Part of a small language model's weights: biases.
Each number is 500 + 40 x the weight over its row's rms, rounded and kept within 0 to 999. Layers, rows and columns count from 0. Numbers have three digits each. The size before them is the row's rms in percent of the matrix's.

# layer 4 attention output (transposed), 256x256, rms 0.0378, rows 143-191, columns 0-127
101:527450398491454491451513511568557517476484478484461517541497528538523480461461528517417538522504456512462521470465611493466476472486512501577527494509456454506547494522436460465555525521463505471531535442497491542476534565534427485494569523496541479513494519477478528530510505395505526498456531503479567488594547470560503522501416520514516472493477537461572516513532532469471519541460
108:451524420479500547472529573499538482479469470489504506482481518509453444482493542533489490550482506495486505541548568446508481523475488531500601517489531501464448565469440465512387417457416511453527521518505492481492445542491521538481472522510472450507502506448461473564456527507528539523482500544520518470503562523521539472459496453461449420501496454518471437509535489472484577405511
104:469529527484488470470489461508454500568482507484524514592484625504478482557532449505477518546553517451506514569443545490435502509527471535480481513522505523510403503417448466447536496482532484479485551468547457492444463573471519483548539522520502485512476540516503560484506526515447527481453501482426578525511481561545566482497591487448489502484492442541563497483514512485501514442509
118:506494548479507527460498515462502508461558525515491479464472507504392494419577534470495489473492480479502468497510496540518559499588473547524536497529537539462465527543604465550422502515487473420555567434476418519488463481471496488537541552480476467462430524483502434415438520520489444519503550554482537460523485542566450469458529475556488464491452436561517534516458565520439462473480
106:425522520556528462416561549530519518516498592491493505426499514505520502499426506508505478516545577403435513452537477471525484498475569484407414523508507514500449491549460450560490499519504537530486548479561468505520529517523506523526518514453508551516450508492542420511499573495424487516559512453484525546521500509435458523462430486474536514570573462555512523539543505531508465523461
100:446450551551486469464529478579488491538475502513455479471461483426547500466502460513460437459447533520518443507511527577529473557521543539439553463518579527548462477535616480457519536504515452439465479493464559474394550491483486506553525484468559465449489492454520498440474527534479473485464451498497512505514537528544533485489433512497450510495429456394467489543488563517537526484481
118:486563472469535490552551472521570490460541465569489489536534456460575506546450529452489564526456533536509459468472568514507484506461529453505488446542476451456482507469465509492493493466496495566508488453457433429519462510492431465557545519578486525491499468511525526554625521466460518507489451515589598554547427535477515479491471511536515519517546590506523512476504541486553491521523
114:498490535490441493530539540561535521488471476393502552547474442551456504517427398491486456417491445485427445499540509488462462476446485458553436516548501496510458497512533528484467504458535477493516521482488572429539515570501519568456519570536459511500475560483488502481524521510447449433498411533511447472521485507538551486577490530467454518501543482423444500547559523520494538495526
111:539493465495492482505542460503506475492551495532536513543541459459518497531500561470487509546544484503507496512499501422473504519492431466499548513478484533482501447456486492561509575530449467514498591444614455499509503537421514439552534491512503543561520502503444488452460539501588504527480505506518497526475456518470533502554487457436422442434533463534427454529561416510577480433575
108:429514491464432522508511525484570529517456515545475517447503444506484569509431513474439494437538561529545490531573486443435555496536585452514547527458501495479547488439528567550568504496497524478525491519541438499431491518467536481561561517459498529501486499510453493436520559526488480483513456515487588535516475512479447566445489554408520437567517521486532498496570444473533479561456
114:572453446554504504475544537432520446502549444549507478490518478442504509470545520528527591506508509455461506493504511440464430567485505527511457495497493456449544526474448473547534549524573535527520455486491488596541537505559480517533483471466513464579533545482530521435507504559470486472479482504460491471514479515454527516450553514397441496546540556526534486546462481495451528574451
102:514506535477491458501525452540506422509512535546455483465594519445549514519597548452528466395483498517539516501477564538611490547500482493492565501507477446497474519580558455479512539479527493494477405497434484499511468493500482413524513456520497513497558483501460499447483442528552536559512507505518438582517457478552506497464539531571489470484556497493492448417422564535466532471438
102:571459505479471492484532563513550525566497546519471478471565491499513449491527525490512452487471402528514499535467465506520519545483476464505482505510565618451456560514596555493567495454476504463470540476435521472472470471505516549521519503458502530529495513481465455561430492498531504462510437530532545553440508448526514529527463424530504464515508516524507498482557443554546473461526
097:571571489529471550509447560446567492515589436509492514440457489495489479512557531481469535469537449566509452515553516450431491481462480515453532554523500494561522544487443448448494498541570494509587458556513465444531550540480534441547471540528559558539470507476486493473470507499496482550515499543572502481548430503512460536491554487424498483505507502485497395532546469528522530524485
118:484499492440442473541519470511538452567456476493479559530550415456496479448452577421493484472456503425514471572483582450437488481489500519563554480542464509488465453499404536491518620499585492529507506531483475510517521486511495579511488464471502455453543483484530523518583461538517575519522484523500473583543511505498544527536530475557515527520495485507564437505494550514448483516580
108:513437506535435493523519461429558491545576524526465501431493522413556570525472441506512534477513502482529540545472513515504492502594563512542488506470497452505523480502475491535478501454518483487477467536543445588437477527499504546419443543502465590502439513452473472527464518508448520484560458497510566506507553440493548483521499475520489505549449535523459500465492504511579450496498
105:434530462593542505488565505566540469521556516538453458472521542499540466476499482506472540494509529546514382501487467480465546520502452535572476466446500510520502516567502445530496524435487495501550503520468489430566466384417505419510513492495517549493462459500500531511484411521549471545448524445508470498461511510489514514484484474543456499498524480529484528448569545490488461518481
102:486552501514434477482507462524485588463434448549532433517537518447604540542493516494498471421433480505537501507484497591535495508537459478462453542501515492515411433455502466532434475469550466539494580434543462495614483562482491515445531493478463519520447536478501545484485540515456477489513554495481541515560501473513497475553487474451557538506518507455532441510480570532470440539527
108:521389445573466459550469452438546483479552520515538512546504420416479516529458483515407526504573499494470489472537556510469470547532472507576445487509526481479479523476503429533550522529483495532527427497461533499522493489529527556477585482554437503545486459537554516538548503512501505498424465415525531536504544422475558494430460462487465479478521548489470446512554528447570536561490
103:531465466512497463464459470461491564533535528471483499559383502574451538452479553476444481463498439494491490470501481543453490456569484539514446496495443517511506478556545521475493468489456551484530520504502476501493500415513501526442538506481441488523444474512460540524530525585478639481450468460518461499544544518493474479521540474542469508576541504457510531485555509503554525522527
101:529480521493549487496469463535525564463480528501462498486457497468504567465392527457481477517501509421547449443463499499487537516484530533456524445529503498533478572518535506484522511525510487572488478496516473424587512505513525466545604436423524440536508526476527431489457488488476567523519527573574417601539540484493525541463558453523557522565519446559516498485494437548529495435452
107:558482544427494460438493478508488544528538418442523557499519489431466473489513547529393553501502461537542547507511525516505507462459490536487523505499510542481428486464464497488557457518469469567520493540507558487521476471546547521454487478530502528548471482489540539530436422480493533429510470512437593483480545516552510565481495449551515446483474431535540426479492490481544492487626
109:526547491475528516523570484556468419542485510587474431507507468542548513482535513398472518504498551481528440485482559513483495494556499539481569515493530545488485513498468555485557536571528505481474482512532491434568471500442471459503516495504485538495476473498486517574510511497459508546502386521447445554509459498431468524465509520468446581464594472435532490443542475474446495569493
121:517551469500483453503526529625476496475531475517500562518541471582493447524544581510503506469520483521490438471554419460533543420440468517515459522478471459528484570534529513434492513467455514498504426527488539529500542479547507480524495486400480561510490485482561474397532438521439441536441471470571522483500444554527519471460493462537468422503484513482504526491537473575551558511473
106:515503460432467456435466550435514519431467506491457515524557502478523493568514468536533543484543515532503564521535417492516559458569523525538513477527511418520638507444470540500565498506527545479563465563474435473515609503492454562503484534497516523525544471518510442554517515551574476500499376506490495495469484511469519486421520540497514512559509543493513534506476512462516483549575
103:472486530479486483543491484447496495515477553406513574464539542518493553526411475518508486461456539525542523467479503578472459476518503515520423517489484480504532469497496549519454427541477529520545451533515516484545567552442508485490503484518518445474525460497522540456533461426440495549462493509418460525538550505507458468535503514480537524510426491470488529548480501546484474477409
098:452509461593469422478467544448490561428445490519495511434519441491498507468475442454472530536533531551461460477483509474466459553500523572518458560558512494485509499500527566553551454515369487481506474432520514521484511525537520536483476479475460510521487530520515519484502512481509523464455517563453429503520541472456489499563443492496464484535447511479476531509561488526529442546468
106:519541415469554522499450485485484482487477450509493585467541510450467453501532545497487537535477630492602531509530484500605511522474488453453579464568487458583427540577503460518515507521522468542394516460489505494484491515503455473574526483531508525473505472522499494499482453528432472544445494518490470488477555475472508517492518533590516452508512469513578555496509540445516505524521
106:477502528545534509411510468607426545533512473528550542495484515537395499573515546500518494515483553539448521454503470462495525463443537492518502525544409544485493561504534553428464534535545525538487460446542493469594522510469510467555438501531412462543449505481546493489469520492444533509427527552531439454547548516541533394542496504586537448477511470525529531428485472443497494437468
101:451502462446516517441512515451529532419508430427518410522524528508517545509448495450573489462585495536466541485546539494494510490499494486609452464555483500493522543406525523491532524522467541513473470464459453469484538573451481489484469496440521496464539566512474468489553515449495472541450491509527446480509507518526502527451515531548506511476507524451568480474479497535570540467517
100:493537442568450518542545539524556522554438609437513497484483485509509502566518464533479489495553439471491555536474525476432485542428467488497410446489507503479530574513526489465500461477526462449469534422596514549424506531471520502570518499556541488507568523474559478445471596510539485458436455452500508489466512518515465491403478494499507498568546596519494525513499523547472510495468
101:517497462569541515487471544541423483430486504569458474556499467484506543484545520485504486473524583534547505486477537488482499473421527499541511374471576528482425588458509482538545521476477453449501446486532426564535447576478424466500591534434528467448549430508537518436475468526507518456524500476450521517547513518507476452499466486477488532479434500488526469528522526527459455512460
099:464476504425514446489526481542553468445556557540500479558467450480497514529471469472466532595546537547528471511509569434518483485446510520564482459513464586523534490510475510510518546498488487450538430547499465533520437543466461516500560485581527512537496585483498454487513594469486521492436574451564443468511517589487464505533459471470528465526491459518578483455450505468525490466452
109:494514540437439481531547511494463428500541474501554448533472514458514551522444468513516496458445555535510555530538473519470524432501456525443497495516456419443502508523448440547488520520583483498494512536474463516510559517451517531542559450464479462469575494496521470507500499536500423566523458489481495454492550498530486519495475526478578513482509538496538531487512513492552538559493
106:547491524445510476510538497459483525533486401593468433503533468405528496473490544592558486502505460482514453430441493462515430505490483499505482503463536519560537522511458490501529495467474507452512547480488544540502450463517492430485528466523498433535607464481493473471458406465479567529500525533507456513480490410496578489490492471506492489517514478503504525480394545493517506461477
096:427407473448501475481497510462504551544594479511562579465583525502544525428547482535476412514445447545552500529467464625506462490533486538485512501459436447554502499514538476540483474565468538499521557477462525526469572559540496459530439560577477552529454505500523472476487525485502482523491518568466486486480415539539488575551504510517460486502509524497510529503599514482471480537466
112:499482559495436450506489578550546490486479502466516563489515414513493507489449536445595515420466531517524489454511505495517504533452461514482484459558479507444547576468477518487465503478513423487508446567515486460506532557499471552445503527453436402502517503421441494569523530417516524466510483535462551529532493541513492497535476556537477574526482477520474499424538450544490483492511
099:494553498469530487529417551519499480453456489489541432485462462497478446514511529557485456552527519493513458524456516476540478468482534431526450518542582486474518543516475608514461546521496473543482523507518486497460511557526482429420566509447537428440534549473513464429504507472444551539492543524595492422526540524503494563463559535478499491505434448448554551418491534530537507475492
108:507467477562495481471479524426559496407437500500455491510444513493530418507522473545407522477451523523503551511514568442513447511457461544512516517536524507496435570493511504514466485465496488459532538557515537466481539517492467467490509561479519537508572579480539573474507440493449531449525558518456514533523500443473452523573453552407520409520478499456490467514456514500492550530493
110:542479487504436497484584453492505543560487509536536541478559474497440545576520452482551452528514522476461567462404520470490516541519555474565518456519478486542573499466462525528495561539484466535527430431531510462492449445509499438525463484519507503498484508520467464558532532485544559459510513514521519429413488481498519514491481434484484434485508481571532532481514522506517474506559
102:518520485510490437492485482494486517505519494512478536485473497465467550518496577521548488446518470535525447492469469469452525472506480542480478484509503561497569466489444550474617455467587460581513556545547456473503519574596502474492483576537476501479532500523477534478486517439430495507466478506577502508481447544524485480533569520568507452456496520496440460472530454463599410528490
112:483503484436499516526468510467593473444553453519529520524548444552532501448582532527519486487497526563463492590507513514440563450522516523503459450541430415510539491522494611480469528505458519553532426471469470494533505495520462454544494543477496469456511503559504485464504447494538508526454453556533481516541494523462524567533461426525536521454536524430484517431467510506554501501510
102:511507490444515528485460497473523493496504497459467458485491474516608488515479542531505494456508413491519479495524482498492492544487489610491532498450460592464500443484487451514456434487466541409493519432474566430491466446492541549508478503489527510473445457525550490482441460472483525471547517599565427557491529561467509504518531457531486428460472484478454541454587499478478469466578
107:499520438493427532510480458516548521528532522516518466513506453415462502521529550487483497452521514506494517516500513488510485559429515491489430524507529452467504555502429478453475422558469494481540519425447560453509442530530524456486490546496514496591507435535519582531446484501477532506491423462476468487524496567497497456434617438493498592500469517525517427495513508548534493503460
116:479423499543491527538474522453460548502554459507508539445512475480528554479473477538548429418497465515510503470470492566567480486533471490506545541515556516480556468558582514452414432452469487482517545488555509522517542502495528488504483498538491551468471501477478477435450406513440418484512501526416533496445480475494469513502561527559490365507468499489527511532526558531559517468441
108:501469492471436508522527496418502455503450439511426474459512462455390487463543545529491505469454505511538525439454503593491445496589483478500486513524457532540558517560507493498552514510527455509486500541515502556561552515492396466451564493520567537460528497613452554537525489520509476518498565502532490504540539489495490513495458506494460487527566453503478530514413497495445457537489
111:458416482526426506513481488444484518494542497511531529460514555402501555504489523510469462566478570487541518485465493519445516525491483432430534518549527519470494514553468514487490528509515425477513506517522464493540494568558466502488511484514572533508463544497497551436478506559489447516490509551501572491491482420492538513463480486462539451481548474564599549504454541446522493497546
104:533496505544524442431485514433453483492463548457479486510473491485460453496500464465502507498522442522564500485494521502440436498489424598455494498530471479465479463405480477502530472520493499485525453547573515492489433488540408539479507541454502500452523472512498459529529525461480461470453490492518545458590505471470438535478504515452529539478485555402540534576448488564518561566564
114:435505519532494505563519472545423539467489511516570476474476500496545536543497497530568439508532513448522521486468482499496477507443471437420507508456434487456509492495472517473505529487557481518416491448547499480487510496525519492405478531484451510544563520513494519502486511509479436553483563529551561514506537531531514524479553504367542554571551502495487501453416519527545428479597
# layer 4 attention value, 256x256, rms 0.0428, rows 144-191, columns 0-127
108:557514501417526474464515559483538541508478502547442535524508505515582524481520510479520496480572484489583491443483497468511559513464561493481454426463434446548518477473519532573587545510433515502576543556480534412496488387504442518473497479623468529481504535484532551505437531435464513494451524466451484491546451598502474562508472533482453501514474483552471479575541485476516440450541
104:536506570520477467530500513501524463550469559537509542538497476549428515530450563500527506461504505477486448505545485486494486566560527478462485469494479520541510478513509500505583494557489513465525536393414533503540564382526482553471432567450494495525473498504506480489461458446519583552526570511519411420517534491537538556550437517510503509501518526504471495570578557462526510512486
115:514518488464520579466453512473518549513468463530494465559449560484555449464545463550474408486427579565440511476517454457544433466506476513485420531479490500458582482543494489535537476477451547505532457524500524487495481525512491520501421500522586498526528494449560553547591487495537533484444524476582480444444536473517486531529475484502543441525531467519456490492548527525542479458568
109:456506486436508545571511521513524492411430508496542524489510476471434514526540500467482452527463465537521428495506512495537508561473472539478509553522520483437512461512547454452528521557491449529563415470554556475472494536512467469477527500465494489446563475500504577504501471498536451451539484570503535525483465523483534489527496579519482454475499454579498557410381446456519465489559
104:573514497566506532497487443483579539523485515496479455515503498505489578474515454528537524493495471525549530428505540574526464450483499456579432398492479501445538542498459455544480464421486523499516571550567527479516437529461505500532462554556520502408547511543498523500479477501524461487570563486581483453424592513500428451511551529489475527493494476562494503554441445490560493484500
114:483501437475511538507483532521554416558446466411452506480557627487488448453517486505510487447435446457466469489507494470497471590513444506499500505404469482527503503439413506480533512584536488499443523547509507465493537581514567514536426482504464483529580547508429491578451466536512510527492485447562459485504510531514452464557480528522570584548496472495473461480504421527464461519513
118:469483563499557463497524446467432602514502545510540469409569511536441495517506536515447563571493570492581520507461511570496494511435605556430551550502467454502525486537489531417441521516466522477466535514515541531495614494508529541517514477451457518423569494477430476419478473491539507493505451477475543487547500482497551524542509519547514414477456502496483493553474470437534552455507
111:546510446513508533505447561501460526462450490496484526486544430514492486435507472517498457547571495524505561539502528479456508520470525486531515435462551487565539548466461418526554487510479610516492452527540458477576511528530468581455473503475524482497522482375411533428507479477480502487513520461527517581507536485523534463411509494472496453503556546539447476483502545571501491509502
103:505456506506487641467491508538455509512525508474521506546420550453514444438487547515477564543471496531516517469480469503533497545492560519499384545428470584503494502557434460533496533528536508614461491511551430540539468454542478514460524588523457553545507557516501491495451465513460495478520547558526482538522512475473575514495477490542509517452436498449528567417378478546492518500475
119:462482540526472499536553433511463496466531530529507522505496518530533476512394520466502440466552480457493453528525480518488492567540521456474529517464479458530555461457494456489513547510571466582424529524484504454486457480508490494472551409442524509498461456507514504629468508457482440500480495485524497590525509555497475543435433521472546487537457546540504488411478469499523497506467
105:558472460584528452516513470424547522465434469462462511526452504501469515437471492481488522508594498509491521541509510456469518424460436545495524507564523460458529513446454513611534524477452463514551558564544503599551426508427516479526470563469545566565494501498459463489604534553510539553454522463591435423508485474494431449454502460489552487520478427493494471538508459509467442529503
101:435532428534502500465458528495526519515494544520531562519470509483456492465508551447457460478526537495536513536495497553548459520433476462560507475595481499538532535579512428491487515596476450500451501571605557496495518485428512525434528529469458544431562524532489469474508440458509552542461572442463526575496531517491493493540477454476524462455498486539511550451464525478482525535530
102:534457413541502491406395496540527521521446501470424482466504549562440573548474502489518545512475547511560564470511521493483512504397474467493500500565455478486504485482446507532626520478492546571483451488506488505514507425556463574520510462479542530533489465527509500519482589526473511451510485459460470505516525510513537467454552514531478467463553486471532490438525450508496530490463
110:546525545583542571566580498458477497555480488529506505517521570521503546474519498491552509510508537437539480533494508492517452486504524566497485473495533513517572542469539470558455573436476541476496459530538472480520521509466442452541462513505581609518569500431493563476487527523539562481492522473549499564534501523421510535447456505442510482512509454494450412490443512535505468504489
106:506490439511475582519535549542465510505489486504492511570552525562444496528519509506457437465516434452517491485526487484539550501489559567570458578520532450483445453459431429460438446576442479439511499503489559426520401506448475469437459456477459433496466459474502466545452510514490465540451511425512532483564461512572526442480584468467535515468548474499527537406454531511542516552473
105:514559525530473514496483474484554495440417551481471610476498496421448502525548515513442498421448419551497498441505543521504464481470506525473536533581510473519424529451528482506500549578468458532485464560491477488439436567523471548488511501468466487567486486485536435493493520520507510475540514521492481494489474527558428561519461460515437472537555488496473452543504536533466510478477
102:515472562489505527570534511496491542527504511514481512576511523503439463489481406560508475525453545490498459511495456504518515479529455463494476448543502483479584471487500449571463502545511476445474499574473556597452542498495457510485447507457530485511555549508490452507427470501529467572490503509433530481495505476479466520495524522448455469429468434505402603437545445496470465464478
108:494480484582463584486498576549487508527517503569497443462499505492452472494473543464472527542488552477548461535505496416484512538467539481480516580442499568546445433390482528442550462503547516462465572493538505481487474494608509522482453504473500536500485490512467469531495563487484498500531477530451478528550466503489511491484550519529529505458467436489553542523468546437488461512570
105:467567535524531502508525452584450513509483547467516483448565479484506519504551482538543521543497541549439457520497479420530478554489553507500546550511540556511456492452492507405528488503503583394515470469503498468484556459498539495470528573470478536514467485533515450491511529449423529482479516596525527516561439524523562502556499469479433476523493512516516438463501513467434536434527
103:464498506546466483541513488438510481439515500513482502573499458512496524491519485537558534511492471547536437499564561444530499529432424392489466507482480507464511535475453542537453484536519470516502453540549492438461473466425441535499484580505531526469530470487492591505574533539488486535441532441555563508544467557469557460496468482506441464452543459504496534502479504471491486506578
107:515532510595469505556513460565506479546554510449476512509436455497517456469421491536557447472535483494523457511469487503474486438457455533534541496485444457466577527586474488489466545488413543559463437463486457496488472484522487464522517495510512537519480456508458510527513470463466438547503525458498425520516570564474526428587486484477488540549500506558497444527528514520468483458467
109:493586480494473526422436458548566495508486442464518505524447461452491525510475502471520607492581527472507559471484484459449492442480506432508435545513539416487443487452492509521483516457468491490504421528472543488459421455427470545513461514546491481475549513490414488528532566557554423537486499479579512466483529457571445471569455522511496565467441518514492464520490451541534464506531
113:450455504454590538449485439470492512529555504419422541463486474496497486538536553528497539464551501548500455552497547513449540548489446497485575483517490490534525509511545504480577547545518437544495493571525477510520476469442554504513497462541526534459460469494500572457531496495539476363481536508512480493505534428502464445463500485545520521580433490468475498475541546499542524523474
106:502500535568502464498495467525431479500554444477474450521515507527452471553469452498425522523508497516540531525508538536514485493510502541461444493517494555530446458495534446495469518506623508548422549467443439553555447514527494542400581487504504505446454516564521469532518415529512529457546475473467462480512466462529545496472569456469505476494563435457608429531487452492509452513435
103:536489604505447475516477586532471532474486496529488407503538542437534470457515473456481485501439428469449531518477539474521524486602502543454475496416504496499480450528490420431463483464524527466504542533476476528416490518498548519501487523495494512458491464514512493544495510514522440466551422585507544525478515485503574438487465561530512480472548513482462551411530512444475528557482
104:545490521436433531482544529601517537461524539533559514554515464488485424564491550526425564564489471492508505501516480525508464512515560487474542532488453507535573523474500480460472550459530474491486535485512484449486487480539478499579562564461459489509500486550509487534567492504452420499516497460497582505417487379463529486465494547553535507492392510531517553547470496483469547441427
104:497405459488513464518535479479582496491498477424505463473462579512527466546489503387517576535529487508500490494446480478526542460488553503467473483467429571434504513489443487499473502518480473513510466492521587509612491553565483433529495589487519502500499495560537487584531442564512474509504528450626489494497566566523453511463477502470528560430469577444513535486454562483527516518500
107:490477516445544487504500508501611435464459475494524420478501494455527544484467551589511477459500461546452480547493525603461519396527416446460487454527483471438535455501503528434534425488502450456550530493502612460422546402485494520529470545547503469508529511482525509456539541545526536524592497561512555448453460515439433469514525486540517510450489436514544509513496430479488507506553
102:559449460471501517514481538471508439444530543529511471501504582520470489482474512539551518509503501530510502553544546499487514578551472489517509484597515591509464472552473528510468513549513537477484546531443455500492519545517433548503421476510560490437468449464508544568508588448534496425466496520503464531520463396486507541482517437439523517440512506411475513534550496498523485493513
104:582447515457520496466431543515496517496473569517549458478531472375570472432533492459483484512495519468472506514510534519497507585459499505446576504490537476505471542503530545530489532503459513571473486498476544424457483508458556480532463494504453556473532527472516516485472461464462448489519541532462499521470558468519442528571498472565508426463463493511519530549480493485543511548464
102:502491590509533506477508479457504528490407485526463474478454483473466516449488448517443443559522534474499468471506533479535554473564474520491418519411525557554450531539492453500529565585505445435480540490458532488488567526537496513549506498462555497520449492456488467527485551486501478537499531482599469471385535467524416494555496554506436527543490485475525565465510477485471478551571
102:471469455486459522462439488520500462514508498510489556501493513506477532444493532481515457440487455448453464425551471470522548506518533523472514495562487455480471482377473493527561549528505549530432562445510472490441451415553545549448479599470464486443509533501494517534500519500500533497522518581493550493499515479472514486535457564485520432502489448463510455476568471543471519531443
112:544541583565505485557536520494565492460547503451517437519505541421523590505463522503538474487478557513502451485527559439539464428496557519519470453500508557459500468500468464499494451530502541587454532511502502569528500503539456427484490496475481515540490463455486473503504532473502446467514450523520511512492549547477491513571515539467460544546473485512417536423489438486491403490539
109:503559464534468465575509463441472472435443513462555480470500465521531564537479473465441480543552534503540520554471456482496544450540422469490506396523551465498476520457520509555494497477473533456540473453496464499449490526459516538527532529532548525501525501553515556526569491482443491463536496459602484518535527525481465566463481390479517485534510529514504444519468567551435547600451
098:586461490492482478472475519554513559480471535516534536464499478521528505568534507485387471402491499550476532548542449410504462513460441543505483560565564501518524583511563534461535513511452531546436450478477519557477447452505455393523493516489519480547510519417470510508457538498568491431490456444544512489585540478482509453536559542499499487478524491494508531511429515482419566509522
110:496462507477547475520535516514435500504527498538473516501522520441466571377511474525418534563496416512484536467500444522532569539487527546409475444495443506543550521535512470511532531490547512510545550567467560510475537489464562515449473571519520542417466443543539439536446510526545476510519517507531420497541491451503545554532513555476538455549445473509536457506442447503568500442495
100:472460518459550487501503520449539509510475511448505557514498535513526453451553467466440564559510512557514494478538547533534498530488466431475518452480427480475482544512448508486544407520592527438514519481411482526527555496443522565594460553564491526449464558519509508525458512505448466549512518559516510563474498482517522480548505498503442521488521488524481432573499511494516507567443
110:512386510472516590457494540513504507518545515523476482442620488551525477555390482443480486569503553481540492469509490533515532453494557539500467502459427490508465399506525523517495542508499423546498544469439518545508507554515531535540528471456503483505501463538524496540501572497531530471516553529478470468527602501376477436518413574429436504473434467547489556525532524454496484558482
115:499540489492496440529497500582506538434421522487567501528451419448553464515436496523506476459525438561490569551454530547495497482466518583479447399428559567529493477454521465564559542568445469529444556501519513529537519539498473487538495462545502500538505453440503503499526486474490435531436440500495521557528427501495487542520427508513507481465493504475494478620523471555430524524509
102:465476535479490509559471500499547516482538406433460504480563486513478453507483467509534510558462595542467495536480498539505569505476485479517456560483486493489497504479524448450479452499545602455507411474486417500506471535509627564466530377450539476493502474525469434503495527468508568502520495493501465488620480475507545563497560457562517511539506471451550509514473517484459526471541
110:470438491449496486548508457572463515497492525434498520510501560533581492498495518600490446516471402403457484490497521529503487477446489501432604579548555536587464486478462534442494502514511506461424513540511444519504515410437555545512539516441506515527466515466460492543504520555441576459564469483483454536448506476543547462498510428497512524535420541488451467525494504482456536424555
103:522568442531432524486489481484495515570523493451492518517505507527464494476508438495480489525490530545487510501482547438449568454505513421587502557592564456438525565571500465482466502511433546535501526520549440471475496513486516531475490495515555522531440481472494565496504516508531491532480486481463525506488560592483449461500489440551551550518500543520526459468521497544482481449475
107:488588491533529362517508515507514531515445516538521468491549518489506499516479478553578512523531489483550457489513547471472467512494549573510531473473533450510475569433461578495532525553505487560419431477466541513487489479559507594512483509469477534500463487486517529575524504473492520532519542448496480497533509427529476586504520548526503486481421472553486505474502508439485494498438
114:478493543507518532502504495420553571454527571510502462498507508528478544509502513555464500532468539549466478573492437496464511506490488470557503497429521499471450492504519439449417507475418534503518473513534503497561496533474535454546521513477545559543463527518522543493530540467505460459440486497513462449494539531522444500523499454577460447470512486476489514469489479512432466509480
106:479517505566500547560455483506521524491561573497521431486477533484487460554515455410413485578498538466481515444520426494491506472483494517533494509444545477440442433491433473515493524536521527461585502494507525541479497530489515479504567400493498500550501495502543436527439578491456545378512506445568465461441563511477488523471488522479460487489502517563525448425560494486482503523494
108:463471451496513590494565437534563530508463502524455483526451556581491430540470498449530440537483487495540466518548512521544553509502475529542467459453457510518471483455547527485533534498434487510501485420446607487457497505452465495428458512526438483508459524481508440515533562537469453491504487461490509463559485498492503511546443502522448485454513554474512494507466540450509482585458
097:465550409480401543550516516586485517540538453437512390473495424507547499440567440509481496520425565535424504456456510497397496563447558449499525495487469534577505477532498426561489504466497517517464520452460485473527511511558506475464517444509543472481487524502571489502467526486536549517548494548428507521508509455498454572463514486488477503438558568576445493480547488550461447447560
113:421518462477532499539506542511481480600461549503514439476528580520536526460454508508421493493513498470535509487464524530500529568457418537468451440606514461501543461521500496517379470546451553502527507503504507517513525446469547510534551504519470543486475513526455475531476502566475525447497530538490461474511477458561478499503469521506445485498455560554457481482512534530544549516516
# layer 4 attention query, 256x256, rms 0.0528, rows 192-197, columns 0-127
096:472511491462478466557477481530572494535502535511514513514508513425517532471464465490475469507474624549526509604617508491461478501503543483498520446499451484506523429514472520496484576460528479561481470551452477549465547521509485507491561541497462463444538480438521531479476547559476494501538524479635577487432457517548524504496510523430516524460587469533467479447519504459529535516543
099:469574511519578410450462468511466437478520472489510530504519451507466487506561560502535510477548541522451504491534550498484436467504525486496470477472541461531479489510455485484453576543496599476535509560586434480508462530502512472504570594449450513502445454451502551520509529500444606452503453420523505480527512584514516491487514477478516463541497487491543494472493468463574488553565
095:519581508519453468487542499514532400518426513541524529561463492442466552566478580520548534517557456533428464489518493516505530547484547526456507537502514464486553500480524519481462512534540517492457447507556461546582503477492498592516521486576451525471493554484526562508440509486506553489497478519470519452494531482498524464578471559501496526524478485538440484498493450484497496481482
087:508536421524490439502519488503512499515493455475496496421486487523586490427528517523537506494547444510449582438514445478557519475539536475506501503530539518486517426636426543495508541573475484526475486556515455537538495548460476470436407524496503518560452459524601446535582510487472458457506505450506520505492496509558495509539489455500495493549578513520476495499462535495549508550495
096:491479505498524539504462471517487489471466512497448520487490506469540414431518581432564509598547542405501512493531501423491508478514492472448455454478504433508464565465545531522510570492600476544499538499539467542551502490413466504484573492465433527506517452524524511414482555514432537568504486505492502548502597495506429512546502491433533553496458531508503477489451513510416514505444
090:497534465503511444496467570514551459496544389444458522467560536476477458471510503479518517507534479498491461586517491484457476457526438508532504463490514557477483512466497551429471537466480478474436518452498510467514531484542537539457441515462487393452490504461478504568505455492461564538446486510549420489481451490452481497507452506478536471469545430512549483551504471531449505492473
# layer 4 attention key, 256x256, rms 0.0517, rows 192-197, columns 0-127
096:441485496428485401537543465507572458508478476547450489500541524420597478513489497496528552495464513453478538515554545575487482489539434613483539482484494480463526482510419515538557547436520478595503555503488476448513544571483533458500520517467486550454605548500503526541520490471489444504538501460496464505489518489466471560490470534495604525449552452515465471426496493499491481468602
100:506568457524477494539505438543533400514565465491528509522488439517490467511578491515506523497539540569498470525598557401481561497497510514463498430462514506492484497524505531487494536484542474483519498539554505435496560486415481476493536547469512551500460466465532432494467524489488546478506509481467554427490524611481477514499480509514542533503456565471508547448477554435503461542501
099:507552549476485519443477549479478467516443497508470495506458524491523484603453488475471410492472543491525519484520446489486517430557535549456485578532521488422510451484520588442516489522467546482455429600547557521461461545536496475421482554528548493506472514503531507496496586523499546512491483486566434480509536532448497471530493536427527495480540514519525457575493504483447557457484
093:441568465516553444453500493504461532576517519517444503416413465480536554532629513497467523496465452466527546553534552446556493520476469485478508518463508488540497527540531456484473531485479460492397471513552580443491525517494604491514473477475520556547533450496530485497523570525506354461511561547487473532472456440455524549596449483539499511523579532474464496488531495476547510469452
099:461495615513436477534519530536444444561472462477525488483479428558522436483486531491526531482553478419513528512529486479477481478485532490434467456518519486512471575480494435532522599546593462536445519497496477500533470471504490498548541484493537533559533491482526464509517517494471461540526535473532467476535520525539458465455503533382504495542491484548598420547493502475440522568463
090:513508457505495463532456547478512550565492484503539540416541486485404447497522513500540491410496451466531418547492467540475544459469492454514515493480508529507513520470507463556470439442547470490510482505478527414531439544518510477446479506438519496474454539457532525561502480548515537431518475483569462478514444472561508497507542424496479510543468502466567531494548466434522519510473